Weights of a small GPT-style language model, trained from scratch on English Wikipedia: MLP 640 squared ReLU, no biases in attention or MLP.
Each number is 128 + 24 x the weight over its row's rms, rounded and kept within 0 to 255. Layers, rows and columns count from 0. The size above them is the row's rms in percent of the matrix's.

# layer 4 MLP up, 640x160, rms 0.192, rows 239-248, columns 0-159
size [108 120  89  97  91  93 102 119  96  85]
[[138 152 146  94 121 139 106 116  86 156 168 112 144 117 115 157 119 137 139 118 124 132 134 118  92 153 148 108 142  79  92 120 133  88 135 103 114 141 129 149 143  74 157 150 154 152 167 122 105 143 153  97 123 119 129 162 151 141 164 123 102 157 154 119 123 110 135 147 115 126 133 126 145  76 169 162 129 120 132 111 116 155 170 129 113 118 146 112 153  81 104  78 141 155 132 183  87 149 147 139  96 118 136 131  93 117 165 156 151 176 119 121 152 108 123  81  70 123 142 109 109 129 155 143 133 119 169 117  95 136  88 141 140 178 128 128 124 136 107 118 143 146 148 156 119 169 125 142 121 125 146 141 183 100 164 115  97 113 128 130]
 [104  91 130 115 118 154 128  88  90 127 144 137  96 124 133 136 148 122 161 129 114 117 116 117 127 135 180 109 138 127  87  95 153 139 113 150 141 155 164 186 117 114 121 131  98 134 148 121 101 105 134 116 146 167 145 168 111 149 130 163 117  98 145 120 113 112 141 108 119 133 138 164 139 170 106 118 119 117 142 154 137 119 159 142  94 112 117 162  80  89 113 122  90 161 107 132 160 136 176 151 138  92 120 154  97 113 129 119 121 125 144 169 197 118 181 166  99 140 101  95 140 116 145  99 181 112 134 126  93 136 139 130 118 126 134 140 157 139 109 140 124  98 143  94 141 128 104  94  98 139 104 112 123 133 188 101 113  91 161 136]
 [152 149 135 151 102 141 131 113 149 124 119 122 129 127 128 147 114 163 114 106 156 153  99 153 103 149 115 164 132 130  96 116 182 103 149 147 142 100 130 153 112 142 104 140  85 127 169 110 134 138 104 103 145 103  69  95  93 133  98 133 126 114 106 134 121 129 125 102  79  86 114 170 150 129 190 133 137  79 117 148 121 162 148 135 111 112 152 107  97 103  92 153 126 115 102 155 121 130 150  98 113 110 149  59 104 129 125 147  76 110 142 115 110 134 101 108 132 124 161 142 144  71 179 135 133  99 120 129 123 107 134 105 130 124 107  98 152 117 137 182 106 113 142 117 124 133 129  99 153  97  85  93 160 139 123 110 159 125 136 109]
 [112 117 127 127 129 160 188 139 101 131  97 170 163 154 131 133 134 115 138 118 144 143 126 123 150 155 117  90 124 102 162 134 108 112 136 142 125 132 131  94 134 121 114 107 112 126 129 147 146 159 166 142 127 154 124 133 143  89 184 118 148 134 115 110  75 160 115 120 111 138 115 183 146 130 149  76 135 104 101 131 119 112  96 116 166 141 130 130 136 161 121 128 125  90 164 142 104 158 115 151 116 115 130 156  78 160  96 121 121 152 148 111 109 168  80 173 181 157 140 134 132 127  74 119 178 132 130 134 114 119 183 172 166 105 147 166  78 130 147 162 108 131 123 102 109 131 125 108 105 148 121 100 147 109 140 110 140 133 142 103]
 [149 134 103 178 129 113 164 133 129 121 153 135 116 152 136 119 117 154  86 127 107 120  90 127 152 114 155 148 113 111 131 103 139 145  87 113  99 113 142 104 150 148  69 189  97 156 160  96 133 153 100 114 155  99 120 101 112 165 133 103  93 109 129 111 129 157 109 116 156 116 125 139 137 138 105 123 152 113 120 158 144 116 100 187 118 121  73 154 113 106 122 152 102 169 132 112 105 127 150 121 144 153 141 141 162 160  87 152 154 126 119 122  99 132  95 134 128 120 147 122 110 154 152  96 122 138 123 167  73 127 109 172 131 178 102  90 164 142 122 109 121 135 135 161 158 144 145 156 135 133  99  78 160 117 127 140 157 143  99 128]
 [113 143 102 158  89 114 116 143 126 116 139 126 128 107 119 141 138 116 129 133 128 164 135  92 115 149 101 127 130  90 151 112 166 123 119 146 109 104 125 133 166 110 144 133 127 140 113 120 159 160 130 114 160 131 128 129 116 118 109 107 117 162 131 119 141 133  92  60  86 163 113 123 158  87 110 140 142 106 120 104 131 126 101 146 120 133  95  92 101 140 126 157 120 152 102 128 177 162 137 137 161  99  99 103 125 116  95 159 116 105 120 151 146 100 168  92 143 117 146 134 147  83 110 123 138  81 113 171 150  63  86 142 141 179 131 118 100 131 101 155 163 132 144 137  99 131 115  92  79 153 135 143 112 156  67  86 117 160 114 112]
 [155 131 166 105 114  90 130 118 119 128 141 113  92 119 126  97 140 134 106 126 110  97 127 115 135 119 164  87 112 143 134 128 133 127 129  99 157 147 120 113 129 192 117 159 154 128  80 158 134 110 112 100 135 107 134  95 120 146 121 143 100  96 113  86 167 138 138 110 115 152 114 100 113 134  83 137 154 129 162 143 121 105 122 104 141  91 160 134 111 164  87 152  82  87 157 119 116 132 164 144  87 122 140 135 155 110 141 160 191 111 138 101  79 128 164  73 150  79 111 145  75 112 163 149 112 136 143 153 130 136 120 124 137 129 108 120 125  77 109 122 172 121 126  89 146 133 139 122 119 172 120 155  94 109 133 111 116 123 108 121]
 [153  99 140 109 162 105 141 151 160 120 110 136 147 151 195 168 102 157 125 109 137 123 111 102 154 165 116 100 126 188 163  76 126 113 129 147  96 166 156 127 123 157 111 127  99  79  87 161 122 150 105 160 126 154 120 133  95 118 142 189 105 130 142  94 117 113 168 116 165 134 121 124 137  97 119 166 158 121 109 152 153 125 148 157 137 157 103 132 178 115 105 116 100 138 158 122  75 138 128 132 102 125 159 108 116 155 113 142  89 120 104  97 113 109 149 133  98 120 137 139 121 119 138 114 117 156 137 171 137 165 102 122  83 125 121 114 120 133 132 119 181 156 122 134 124 135 129 140 117  85  97 109 113 114 128 123 115 112 121 156]
 [158 142  91 180 119 109 142 103 128 153 113 126 158 135 150 136  99 147 112 126  97 108 118  91 136 134 158 120 151 147 129 121  98 103 124 124 111 132 120 160 109 143  92 151 142 158  59 104 100 169 134  93 121 104 169 128 154 163 132 144 142  79 125 156 101 146 170 113 154 106  91 118 118 134 190 100 127 105 135 122 129 140 148 162 104 159 126 135 116 142 142 191 101 103 104 146 123 172 115 141 118 168 125 147 123 113 131 144 139 142 120 133 143 133 140 120 100 161 109 136 148 100 143 117 102 123 125 140 102 179 125 173  96 144 170  97 131 138 123 136 107 146 148 105 153 154 134 156 136 136 115 178 107  60 142 151 122 130 109 116]
 [149 164 137 152 152 134 136 143  95 121 174 125  83 107 127 140 107 135 143 133 152 141 122 124 128 114 111 131 109  94 101 143 100 137 125 152 144 138 119 151 154  78 122 149 118  91 116 140  94 153 143 125 100 161 120 133 167 163 192 133 136  83 102 137 142 130 162 106 151  93 131 100 142  91  84 149 122 146 115 119 122 117 148  98 108  92 150 121  75 151 130 124  89 167 139 162 125 137  82 102 164 136 138 148 112 163 139 135 173 146 146 103 119 104 117  90 142 139 157 155 166  74 120 125 130 136  97  85 132 117 164 122 183 129 141 127 156 103  85 140 140 130 149 156 115 153 134 145  97 137 128 149 161 114 102 131 114 124  94 114]]
# layer 4 MLP down (transposed), 640x160, rms 0.0459, rows 239-248, columns 0-159
size [106 107  97 102  92  95 106 108 102  97]
[[ 98 116  96 133 115 146 130 124 135 122 100 104 150 105 115 119 164 134 122  79 162  96 107 169 129 118  87 156 116 148 134  87 115 147 120 137 109 123 129 173 121  99 101 128 157 171 111 113 153 166 109 151 110 133  88 114 130 105 118 115 152 135 123 184 103 135 179 132 170 142 157 143 138  98 167 138 113 120 113 120 103 133 134 143 119 113 151 118 190  99 108 142 158 113 133 113 105 130 116 118 123 151  80  94 160 153 137 140  91 109 128 126  83 100  58 149 130 115 148 152 143  93 134 135 112 128  93 174 175 112 161 166 123 119  98 120 145 160 134  99 164 107 145  97 108 170 110 116 139 137 113 119 131 108 133 135 144 139 143 118]
 [149 154 118 147 148 134 112  92 157  97 159 156 136 141 190 122 120 150 119 151  97 125 122 110 170 106 128 124  85 172 136 141 150 118 121 120 116 168 125 146 139  85 155 150 148 108 136 135  91 102 129 104 135 151 157 115 144 101 145 110 151 102 104 133 143 100 169 134 120 137 109 100 148  88 113 145 155 132  80 149  92 170 119 126 178  62 150 129  82  86 143  94 169 172 167 164 116 135 136 138 131 143 133 147 112 132 122 112  94 101  93  94 134 132 105  93 122 131 156 156 151  97 155 156 125 130 106 142 146 140 148 103 146 128 100 114  92 101 113 152 135 153 121 144 107 129 119 112 113 108 140 140 117  98 176 144 116 123 136 105]
 [143 150 104  53 135 156  90 153 150 100  99 106 121  97 118 112 116 161 163 139  66  98 135 141 140 166 140 120 121 132 182 131 117 131 142 122 111 139  80 135  92 131 118 141  93 129 102 117 180 149 134 125 106 166 105 160 151 147 125 134 122 132 115 113 154 118  92 151 129  94 146 130 129 146 101 105  81 127 116 120 135 102 146 161 141 134 128 147 127 141 148 144 167 147 195 104 144 145 138 118 136 120 111 127 152 163 162 142 131 183 166 148 100 131 113 125  86 141 163 114 159 145 112 140 143 104  92 107 166 114 150 146 105 153 104 149 128 127 138 107 116 110 166 123 105 132 116 148 148 141 140 101 124 103 124 111 111  98  74 131]
 [128 149 105 129  72 123 133 120  89 136 136  95 117 119  82 127 123 153 115 137  84 109 123 116 103 128 111 120 110 113 150 128 148 122 125 142 137  57 124 152 140 147 102 109 140 148 142  96  97 119 113 110 156 109  97 141 127 119  92 120 140 133 161 123 168 169 110 130  77 139 108 113 138 120 138  72 107 152 116 106 154 167 135 131 143 125 169 147 157 156 154 161 139 143 124 158 153 108 150 129  88 135 174 131 155  90 115 128 125 127 105 162 149 107 137 144 142 125 154 158 161  80 160 130  94 177 114 141 158 115 122 116  69 134 137 142 149 171 107  85 158 127 157 118 140 114 167 139 161 124 135  95 102 160  88 128 121 122 113 122]
 [117 125 152 103 155 107 100 109 152 130 129 134  89 148 120 148 168 152 167 139 132 141 132 136 165 112  95 109 123 103  99 111 120 107 128 119 185  86 105 101 158 177 117 106 151 109 126 143 129  87 131 102 128 124 131  86 125  80 157 157 140 147 138 117 125 149 165 120 126 110 170 116 135 137 164 115 159 106  91  52  95 153 148 123 157 109 140 121 104  88 167 141  96 118 146 102 152 109 125 117 104 130 131 105  93  95 154 114  97 113 117 123 175 108 115 110 110 110 128 152 138 157 133 109  74 108 104 106 171 159 100 106  95 116 168 130 153 114 156 106 122 119 119 136 103 146 112 111 127 123 135 128 115 121 129  90 133  94  97 108]
 [ 78  95 136 109 129 116 148 131 141 159 136 113 142 148 117 112 144 144 176 129 118 118 116 158 150 104 151 120 146 170 111 143 101 138 181 123 121 113 129 133 116 146 128  62 123 117 132 138 100 128 124 135  74 126 125 110 127 140 125 143 137 128 134 115 116 142 152 187 158 106 130 140 105 167 117 128 154 168 157 138  89 115 138 126 114 168 146 139 170 101 110 119 112  82 159 129 114 117  93  95 148 133 148 126 139 197 181 117 154 126 121  92 143 113 113 160  91 121 102 149 126 139 126 120 141 177 133  93 109 129 171 125 141  88 136 123 155 127 136  90 136 147 152 100 157 147 129 161 174  98 120 102 117  88 167 152 157 129 165 126]
 [128 147 123 135 101 101 127 120 117 182 138  90 154 136 135 154  90 130 109 126 118 150 120 134 157 153  81 132 102 164 127 163 136 127  96 124 164 170 158 122 147 118 112 126  87  90 164 122 128 126 160 132 122  79 135 102 144 172 181 129 149  89 151 146 139 114 127  90 149 119 165 148 119 126 125 131 123  98  89 100 114 127 118 129 156 150 150  94 109  73 166 141 146 147 103 156 181 105 142 144 105 142 135 119 114 127  84 123  85 125 122 142 170 124 106 103 137 147 164 118 113 126  71 126 114 127 127 167 120 141 173 136 122 110  94 114 149 132 110 138 155 156 116 125 108 104 107 108  99 134 127 125  84 137 147 182 154 131  98 128]
 [ 98 143 128 155 149 105  90 124 161 173 153 155 106 145 136 149  72 117 152 102 129 102 136 100 133 137 136 108 165 148 161 110 136 112 118 139 209 156 136 151 133 127 138 156 140 115 133 185 146 126 139 133  88 135 155 169 140  84 130 170 100 159 137 121 121 105 105 120 142 128 110 118 122 140 124  96 138 130  95  96 140 145  97 116 147  93  67  87 153 155 109 168  92 102 137 134  93 165 145 133  93 123  97 129 126 120 120 104 154 112 114 170 140 157 137 134 146 125 126 141 114 119 104 105 133 119 149 159  98 139 151  99 143 119  71 143 142 146 158 149  74 140 129  81 112 132 108 130 136 166 120 148 114 134 121 130 137 117 114 132]
 [125 118 159 116 163 168 122 129 124 108  75 107  78 130 143 119 148  90 149 124 117 113 122 110  98 142 119 173 152 147 104 118  89  83 133 148 116  79 136 138 101 114 124 125 120 140 155 116 123 122  95 145 153 123 106 118  95 112 133 161 119 163 123 112 131 134 150  95  93 121  77 105 118 112 135 125 110 117 105 147 113 168 110 110  52 145  99 105 123  95 135 106 127 137 186 123 173  78 115 141 154 122 109 141 150 127 129 111 125 129  90 111 145 133 150 101 115 131 140 125 146 125 109 129 131 157 114 119 129 171  80 106 160  87 150 154 143 119 145  96 127 134 138 126 171 149 119 115 180 173 117 142 116 128  97 142 123 161 174 157]
 [118  93 145  96  83 115 122 106 147 132 100 145 172 157 126 126 111 107 134 129 130 133 114  91  84 125 111 146 136 144 127 142 153 115 141 124 115 157 141 128 155 149 102 172 148 120 151  89 160 145 118 149 156  73 106 133 131 151  94  97 128 119 133  98 115 171  91 142 110 162 150 143 121 134 212 125  62 116 151 164 119 155 130 122 152 201 122 109 153 112 141 163 178 132 136 129 102 124 145 162 129 136 106 107 158 117 119 133 107  98 129 144 132 126 114 153 124 140  84 127 121 131 134 149 110 126 171 160 107 158 145 127 123 112 105 144 109 183 170 136 141 167 124 122 126 171 138 131 117 109 111 112 108 162 138 149 139 109 140 134]]